Weights of a small GPT-style language model, trained from scratch on English Wikipedia: vocabulary 8192.
Each number is 50 + 12 x the weight over the matrix's rms, rounded and kept within 0 to 99. Layers, rows and columns count from 0.

# layer 4 attention key, 96x96, rms 0.193, rows 40-56, columns 0-95
60 39 46 64 49 46 84 45 49 56 21 53 74 50 58 55 68 47 68 59 38 74 58 73 53 52 51 35 29 44 49 45 60 26 47 40 34 48 36 43 45 35 38 43 59 51 50 71 32 44 48 65 67 51 46 55 51 44 80 51 52 70 61 60 51 35 36 39 47 69 60 63 49 40 59 42 52 63 60 43 62 53 55 55 61 35 34 59 61 61 57 42 44 48 37 40
46 45 44 69 29 47 58 47 25 63 44 41 64 40 64 66 43 38 38 55 59 32 69 60 45 93 50 77 74 53 27 48 52 54 52 45 53 50 49 57 48 38 65 54 69 64 58 60 56 55 39 66 49 57 40 46 68 52 48 35 28 39 51 51 39 48 48 42 63 55 45 45 33 24 50 64 50 55 56 40 41 27 47 60 59 55 34 57 48 48 59 65 46 52 47 62
44 43 56 50 55 57 50 55 58 28 62 59 47 52 42 33 49 38 34 32 51 59 62 48 55 45 62 48 53 38 62 56 54 58 62 57 49 31 48 48 56 47 46 66 28 53 41 69 73 28 46 49 32 46 52 63 35 41 42 48 42 62 39 41 57 38 54 50 67 41 37 62 59 47 59 54 36 51 18 47 62 45 48 48 39 46 52 43 44 26 46 51 48 60 34 57
32 61 67 65 51 48 30 34 60 34 53 67 43 52 51 20 41 44 53 43 41 56 32 40 23 38 62 52 56 50 74 37 65 48 57 36 66 46 64 46 58 55 40 36 40 43 51 20 61 48 67 44 45 47 45 70 48 43 53 65 45 66 49 57 65 56 56 48 54 38 58 44 63 52 62 45 53 66 53 55 52 40 35 46 42 72 43 35 54 43 37 55 51 55 55 45
60 38 47 71 25 46 60 70 34 43 44 19 65 51 70 54 47 64 53 68 27 49 46 51 53 84 28 59 46 47 22 46 45 53 52 43 43 63 39 65 50 55 54 25 68 81 63 27 30 66 53 43 69 63 45 40 46 71 42 74 44 61 57 67 33 32 40 43 32 50 52 61 56 72 28 53 58 52 73 48 56 56 44 58 66 33 61 33 37 64 54 38 57 58 29 39
37 40 57 50 60 64 32 56 41 65 39 27 35 55 53 58 51 15 77 58 79 61 55 47 43 49 56 54 36 35 41 34 64 57 70 67 34 39 75 58 45 28 48 57 49 25 73 55 32 60 46 44 49 43 70 20 64 45 71 50 44 45 88 46 57 46 50 67 35 58 52 53 48 41 55 46 51 74 45 38 55 49 70 55 25 48 37 48 45 49 45 61 59 48 38 37
44 41 46 43 46 70 32 53 57 61 45 42 40 54 36 52 31 58 54 34 40 52 67 47 44 73 39 55 63 52 55 69 44 41 40 42 43 46 45 62 46 48 67 51 50 47 64 54 36 38 31 56 54 58 29 25 53 48 33 47 38 42 38 39 25 58 53 54 49 50 65 69 42 50 53 65 58 55 55 60 54 40 51 63 47 38 61 37 30 53 69 39 69 35 29 50
39 54 73 32 64 61 57 49 36 50 42 60 36 54 58 49 55 34 60 53 53 54 39 55 63 18 49 44 35 68 57 58 67 45 45 66 43 22 43 46 51 49 34 52 31 63 52 66 53 52 62 15 67 35 56 38 52 50 44 47 60 42 35 19 55 54 71 41 44 49 61 44 50 51 38 35 41 56 38 60 54 67 55 42 33 39 64 31 63 51 32 51 60 68 54 51
67 70 50 42 59 38 77 45 31 48 67 66 48 42 44 48 35 58 65 59 65 71 56 52 56 37 53 56 48 40 56 55 56 47 49 45 60 38 31 42 80 54 57 58 28 45 67 45 80 52 55 51 55 49 51 62 39 39 51 40 47 67 51 45 39 45 52 39 51 62 45 30 65 63 50 65 29 58 69 66 60 58 43 48 66 49 59 53 62 36 59 41 50 56 43 47
21 58 47 41 48 42 66 46 40 60 43 66 45 52 60 52 52 40 67 80 49 37 79 73 59 68 42 32 72 55 51 56 49 41 40 61 59 68 52 65 58 38 43 42 34 49 51 69 58 57 15 47 50 48 55 60 48 52 57 19 43 51 51 54 29 50 52 48 53 67 49 68 21 57 47 63 29 59 40 55 43 37 58 63 72 52 50 51 63 35 71 52 38 34 38 74
48 54 68 53 47 60 60 53 50 33 56 64 51 42 72 32 64 40 33 49 71 46 43 50 51 24 61 62 37 56 63 47 50 63 47 37 63 52 52 42 51 30 33 71 46 50 36 45 56 27 68 40 47 46 60 60 56 60 42 58 41 57 50 64 61 38 63 61 52 40 49 48 42 55 56 70 38 51 20 44 60 67 50 40 50 40 68 60 48 57 34 45 58 51 61 44
73 51 39 72 40 49 30 45 55 52 35 37 33 53 59 41 41 56 37 43 40 49 40 36 19 25 48 47 39 68 45 47 66 59 43 54 42 44 58 34 50 67 65 51 39 65 60 54 44 58 77 33 61 73 60 43 44 58 70 58 46 46 69 45 51 29 62 56 48 71 37 48 39 52 52 32 61 53 48 28 50 44 60 50 73 53 56 67 41 62 49 60 45 62 36 27
53 69 48 65 58 53 27 44 55 73 60 43 38 57 67 39 59 37 44 67 49 57 67 31 30 32 74 50 41 67 46 53 68 56 57 49 59 48 31 55 41 45 52 50 50 39 44 40 56 41 47 28 54 56 38 50 35 78 72 62 25 50 53 76 46 43 45 77 49 64 65 39 46 37 39 45 50 59 53 36 59 54 62 40 59 55 44 66 51 59 44 49 55 77 40 47
46 33 59 56 37 54 40 55 36 34 63 54 47 50 58 55 30 50 46 52 44 42 41 29 49 44 48 60 64 47 53 44 40 67 59 49 50 36 37 51 56 58 50 67 47 39 20 66 68 55 37 45 41 49 54 65 63 42 41 52 50 50 36 57 50 42 51 55 45 44 44 36 71 27 46 44 50 65 34 23 56 60 62 30 46 52 62 61 35 66 44 50 43 77 53 38
53 62 37 42 36 31 49 66 42 55 60 48 49 65 72 31 52 49 51 64 32 43 67 40 40 61 44 35 50 41 35 43 41 55 38 58 40 55 48 44 51 73 55 36 51 46 65 63 44 46 39 44 43 45 59 50 57 41 53 76 56 52 45 56 62 48 57 26 44 45 40 40 46 59 57 60 76 62 60 66 47 30 50 44 49 42 50 56 58 42 45 31 44 58 56 31
28 41 51 31 78 35 54 47 43 51 54 88 59 46 35 52 49 46 64 27 53 63 63 71 42 34 52 41 37 52 57 41 53 61 56 55 50 36 70 32 62 62 31 47 40 71 54 66 25 37 43 36 46 55 38 49 48 33 47 56 64 65 39 29 51 63 67 50 55 26 60 35 59 58 51 18 49 29 25 63 57 77 48 45 42 77 63 25 72 46 72 82 49 54 72 39
50 39 61 51 46 48 45 42 49 39 41 49 47 47 59 32 51 60 50 53 49 58 26 47 49 27 41 37 54 57 49 51 50 52 37 20 36 65 52 39 64 55 36 37 40 54 42 46 54 51 47 33 38 52 59 50 45 46 36 55 55 67 65 40 41 61 35 23 55 54 45 59 58 50 30 42 63 45 42 48 56 42 41 49 45 34 59 48 62 70 41 58 39 67 51 52
# layer 4 attention query, 96x96, rms 0.201, rows 41-57, columns 0-95
38 48 46 35 40 43 53 34 40 59 61 51 49 48 55 43 54 41 48 47 46 24 72 42 60 52 53 48 92 37 35 37 43 60 48 18 54 60 39 59 80 26 47 61 42 31 58 54 51 56 55 64 60 49 51 66 63 45 60 33 37 48 47 32 56 46 56 44 63 54 46 85 38 51 53 91 50 31 45 43 26 61 58 63 41 43 52 50 47 34 36 26 41 40 43 59
65 53 57 45 40 61 38 50 45 44 42 56 37 51 51 64 56 49 40 67 51 43 45 38 36 36 68 31 25 66 61 54 49 48 48 41 47 29 72 43 37 54 60 34 54 57 49 49 62 46 65 30 50 48 70 63 59 53 34 50 65 64 58 44 49 54 46 50 50 22 51 50 59 59 40 40 59 58 35 47 56 40 42 38 42 52 53 46 52 58 39 45 51 43 54 58
68 76 40 70 57 51 47 54 40 44 37 38 66 56 57 56 67 52 33 57 46 54 38 34 67 32 45 48 44 44 63 36 37 47 56 53 56 32 74 39 26 51 50 67 40 43 52 48 67 40 79 49 50 48 44 40 36 49 65 57 62 51 54 65 37 46 39 56 48 34 69 23 76 47 48 55 49 41 55 42 45 59 43 35 60 65 50 62 50 41 47 38 60 54 42 58
51 45 58 55 69 48 60 46 36 60 53 53 49 45 62 59 55 52 53 48 46 62 45 52 71 75 41 56 70 54 36 48 39 53 42 31 50 74 21 52 76 27 50 66 49 49 46 51 40 56 22 64 67 24 21 42 51 37 48 55 55 52 32 72 45 53 20 32 41 72 43 57 20 38 59 60 61 75 52 55 43 58 51 53 67 34 68 75 63 61 44 36 49 59 53 30
47 50 49 61 27 52 36 56 48 45 42 51 44 40 46 55 54 61 54 60 49 33 60 41 64 54 45 46 40 45 35 58 50 50 51 81 46 58 62 78 33 40 56 48 49 30 68 35 57 64 64 52 53 51 49 41 42 57 58 34 47 50 61 52 37 52 57 63 71 68 41 72 65 59 53 51 38 37 43 53 45 65 51 44 42 49 33 59 42 43 42 49 49 17 44 61
49 32 64 49 42 48 58 49 41 47 48 50 50 48 60 54 52 45 73 67 48 55 68 55 46 63 58 23 59 39 39 37 30 40 52 53 37 66 50 42 45 48 63 59 59 62 58 59 52 42 49 51 48 52 37 66 44 28 32 43 77 75 55 60 39 55 48 29 68 45 47 66 39 47 54 25 33 38 36 57 49 56 44 63 52 33 46 58 70 32 49 32 47 69 27 57
65 54 45 30 28 76 42 50 72 51 43 66 42 55 68 40 52 55 41 46 42 54 42 47 39 53 65 54 43 55 59 59 54 47 51 65 48 48 45 51 20 63 49 48 56 58 71 34 54 58 62 43 45 46 70 44 48 71 33 55 45 68 78 41 46 38 58 45 53 50 44 27 55 41 51 37 35 66 35 56 41 42 45 48 55 72 57 43 52 70 37 50 43 52 42 37
73 49 48 44 75 56 49 69 68 52 40 48 46 48 58 28 53 59 51 21 55 51 36 65 33 41 57 52 47 82 47 63 50 33 66 46 55 39 47 38 37 56 68 49 37 48 47 46 49 30 32 30 41 61 65 58 73 52 51 52 47 47 59 49 67 22 45 50 33 59 61 43 61 44 39 69 35 73 53 37 66 54 48 45 50 43 59 45 58 63 39 47 53 51 64 70
34 48 45 41 62 48 59 50 65 64 55 65 48 68 37 42 80 69 42 42 37 41 84 59 30 42 38 56 37 47 46 46 51 47 31 68 56 26 69 36 50 51 52 52 43 62 51 60 49 65 48 34 63 62 55 67 66 72 37 45 52 56 63 44 33 35 69 33 55 74 61 54 47 52 53 46 57 59 42 42 66 19 31 68 51 63 60 40 48 32 76 60 53 33 34 58
48 50 50 64 46 48 32 59 53 52 61 42 48 64 71 68 49 60 43 50 46 53 43 42 44 29 44 49 29 42 64 59 54 64 70 55 50 31 39 38 38 48 45 35 47 37 53 62 73 60 54 51 57 46 80 63 48 61 54 48 37 53 53 37 65 36 52 64 43 42 49 45 59 53 33 43 64 63 51 50 48 50 42 57 47 61 62 44 54 75 38 52 59 80 51 66
63 53 31 59 44 47 41 52 47 54 51 41 52 60 41 60 27 49 50 50 30 51 56 37 34 45 57 46 44 47 36 60 41 49 59 49 51 57 67 42 58 45 71 65 47 48 46 32 54 46 48 65 51 64 50 49 18 28 47 62 63 52 45 70 66 44 32 57 45 43 62 30 59 58 50 37 52 61 43 34 53 39 40 47 52 66 41 64 36 45 58 42 64 70 51 59
53 63 56 68 53 51 37 42 49 64 66 37 36 72 57 65 64 53 63 49 31 52 36 50 49 48 45 47 55 54 64 53 35 46 52 43 34 50 71 43 49 42 73 54 56 52 46 60 64 42 68 42 68 74 66 54 49 38 51 39 52 56 44 40 41 52 60 49 51 52 49 38 49 58 16 58 42 43 65 42 50 49 48 59 70 43 62 55 33 38 45 52 40 56 71 44
62 50 53 49 52 72 42 44 51 52 36 53 40 63 62 50 42 40 54 50 60 46 53 48 45 56 37 54 47 46 47 48 43 50 50 51 62 26 45 62 55 35 44 44 52 47 41 50 71 67 49 39 49 40 43 55 41 46 32 50 49 52 51 38 60 61 31 76 48 47 62 35 45 50 45 63 51 53 48 58 49 52 39 61 39 43 58 56 40 38 45 52 32 69 60 64
61 45 31 55 58 47 53 59 49 35 30 56 50 49 54 48 33 46 40 50 49 51 28 38 45 59 41 56 62 52 62 55 48 51 46 42 57 60 54 57 75 56 36 44 41 28 56 37 44 64 52 65 68 44 35 51 63 44 35 56 65 26 49 53 37 52 28 43 56 47 46 65 38 53 31 30 51 48 68 48 40 34 41 30 35 37 56 60 63 37 53 43 47 43 39 45
67 53 20 30 45 55 52 68 72 44 35 56 48 49 52 65 42 66 31 19 51 33 24 31 37 25 69 41 35 57 50 40 50 31 60 67 34 44 49 47 29 80 53 54 47 59 39 31 46 34 43 47 39 41 33 56 37 79 55 60 53 65 56 58 52 57 64 39 33 60 45 23 70 57 70 48 42 56 48 51 46 48 66 29 54 72 66 52 57 80 48 76 47 56 48 39
61 41 41 56 51 58 45 47 44 48 45 51 49 43 40 57 62 61 51 53 48 55 32 51 49 25 62 62 38 46 48 50 59 57 48 49 57 64 62 26 51 51 44 32 48 53 44 44 21 53 52 47 40 59 41 40 46 52 50 54 76 49 62 74 64 61 39 47 39 47 52 27 47 56 49 35 58 59 44 41 72 48 53 58 69 57 63 43 64 46 50 39 43 56 51 40
45 61 39 59 39 52 51 61 70 63 54 34 45 70 35 40 62 49 65 59 26 55 14 49 46 26 46 44 42 45 51 46 62 40 51 56 60 42 49 40 27 67 46 52 42 47 44 38 63 69 51 37 61 46 70 46 39 56 36 48 38 50 45 55 70 39 70 74 35 38 62 33 50 68 38 47 20 48 55 30 63 79 61 62 52 62 46 59 27 28 38 80 45 63 52 59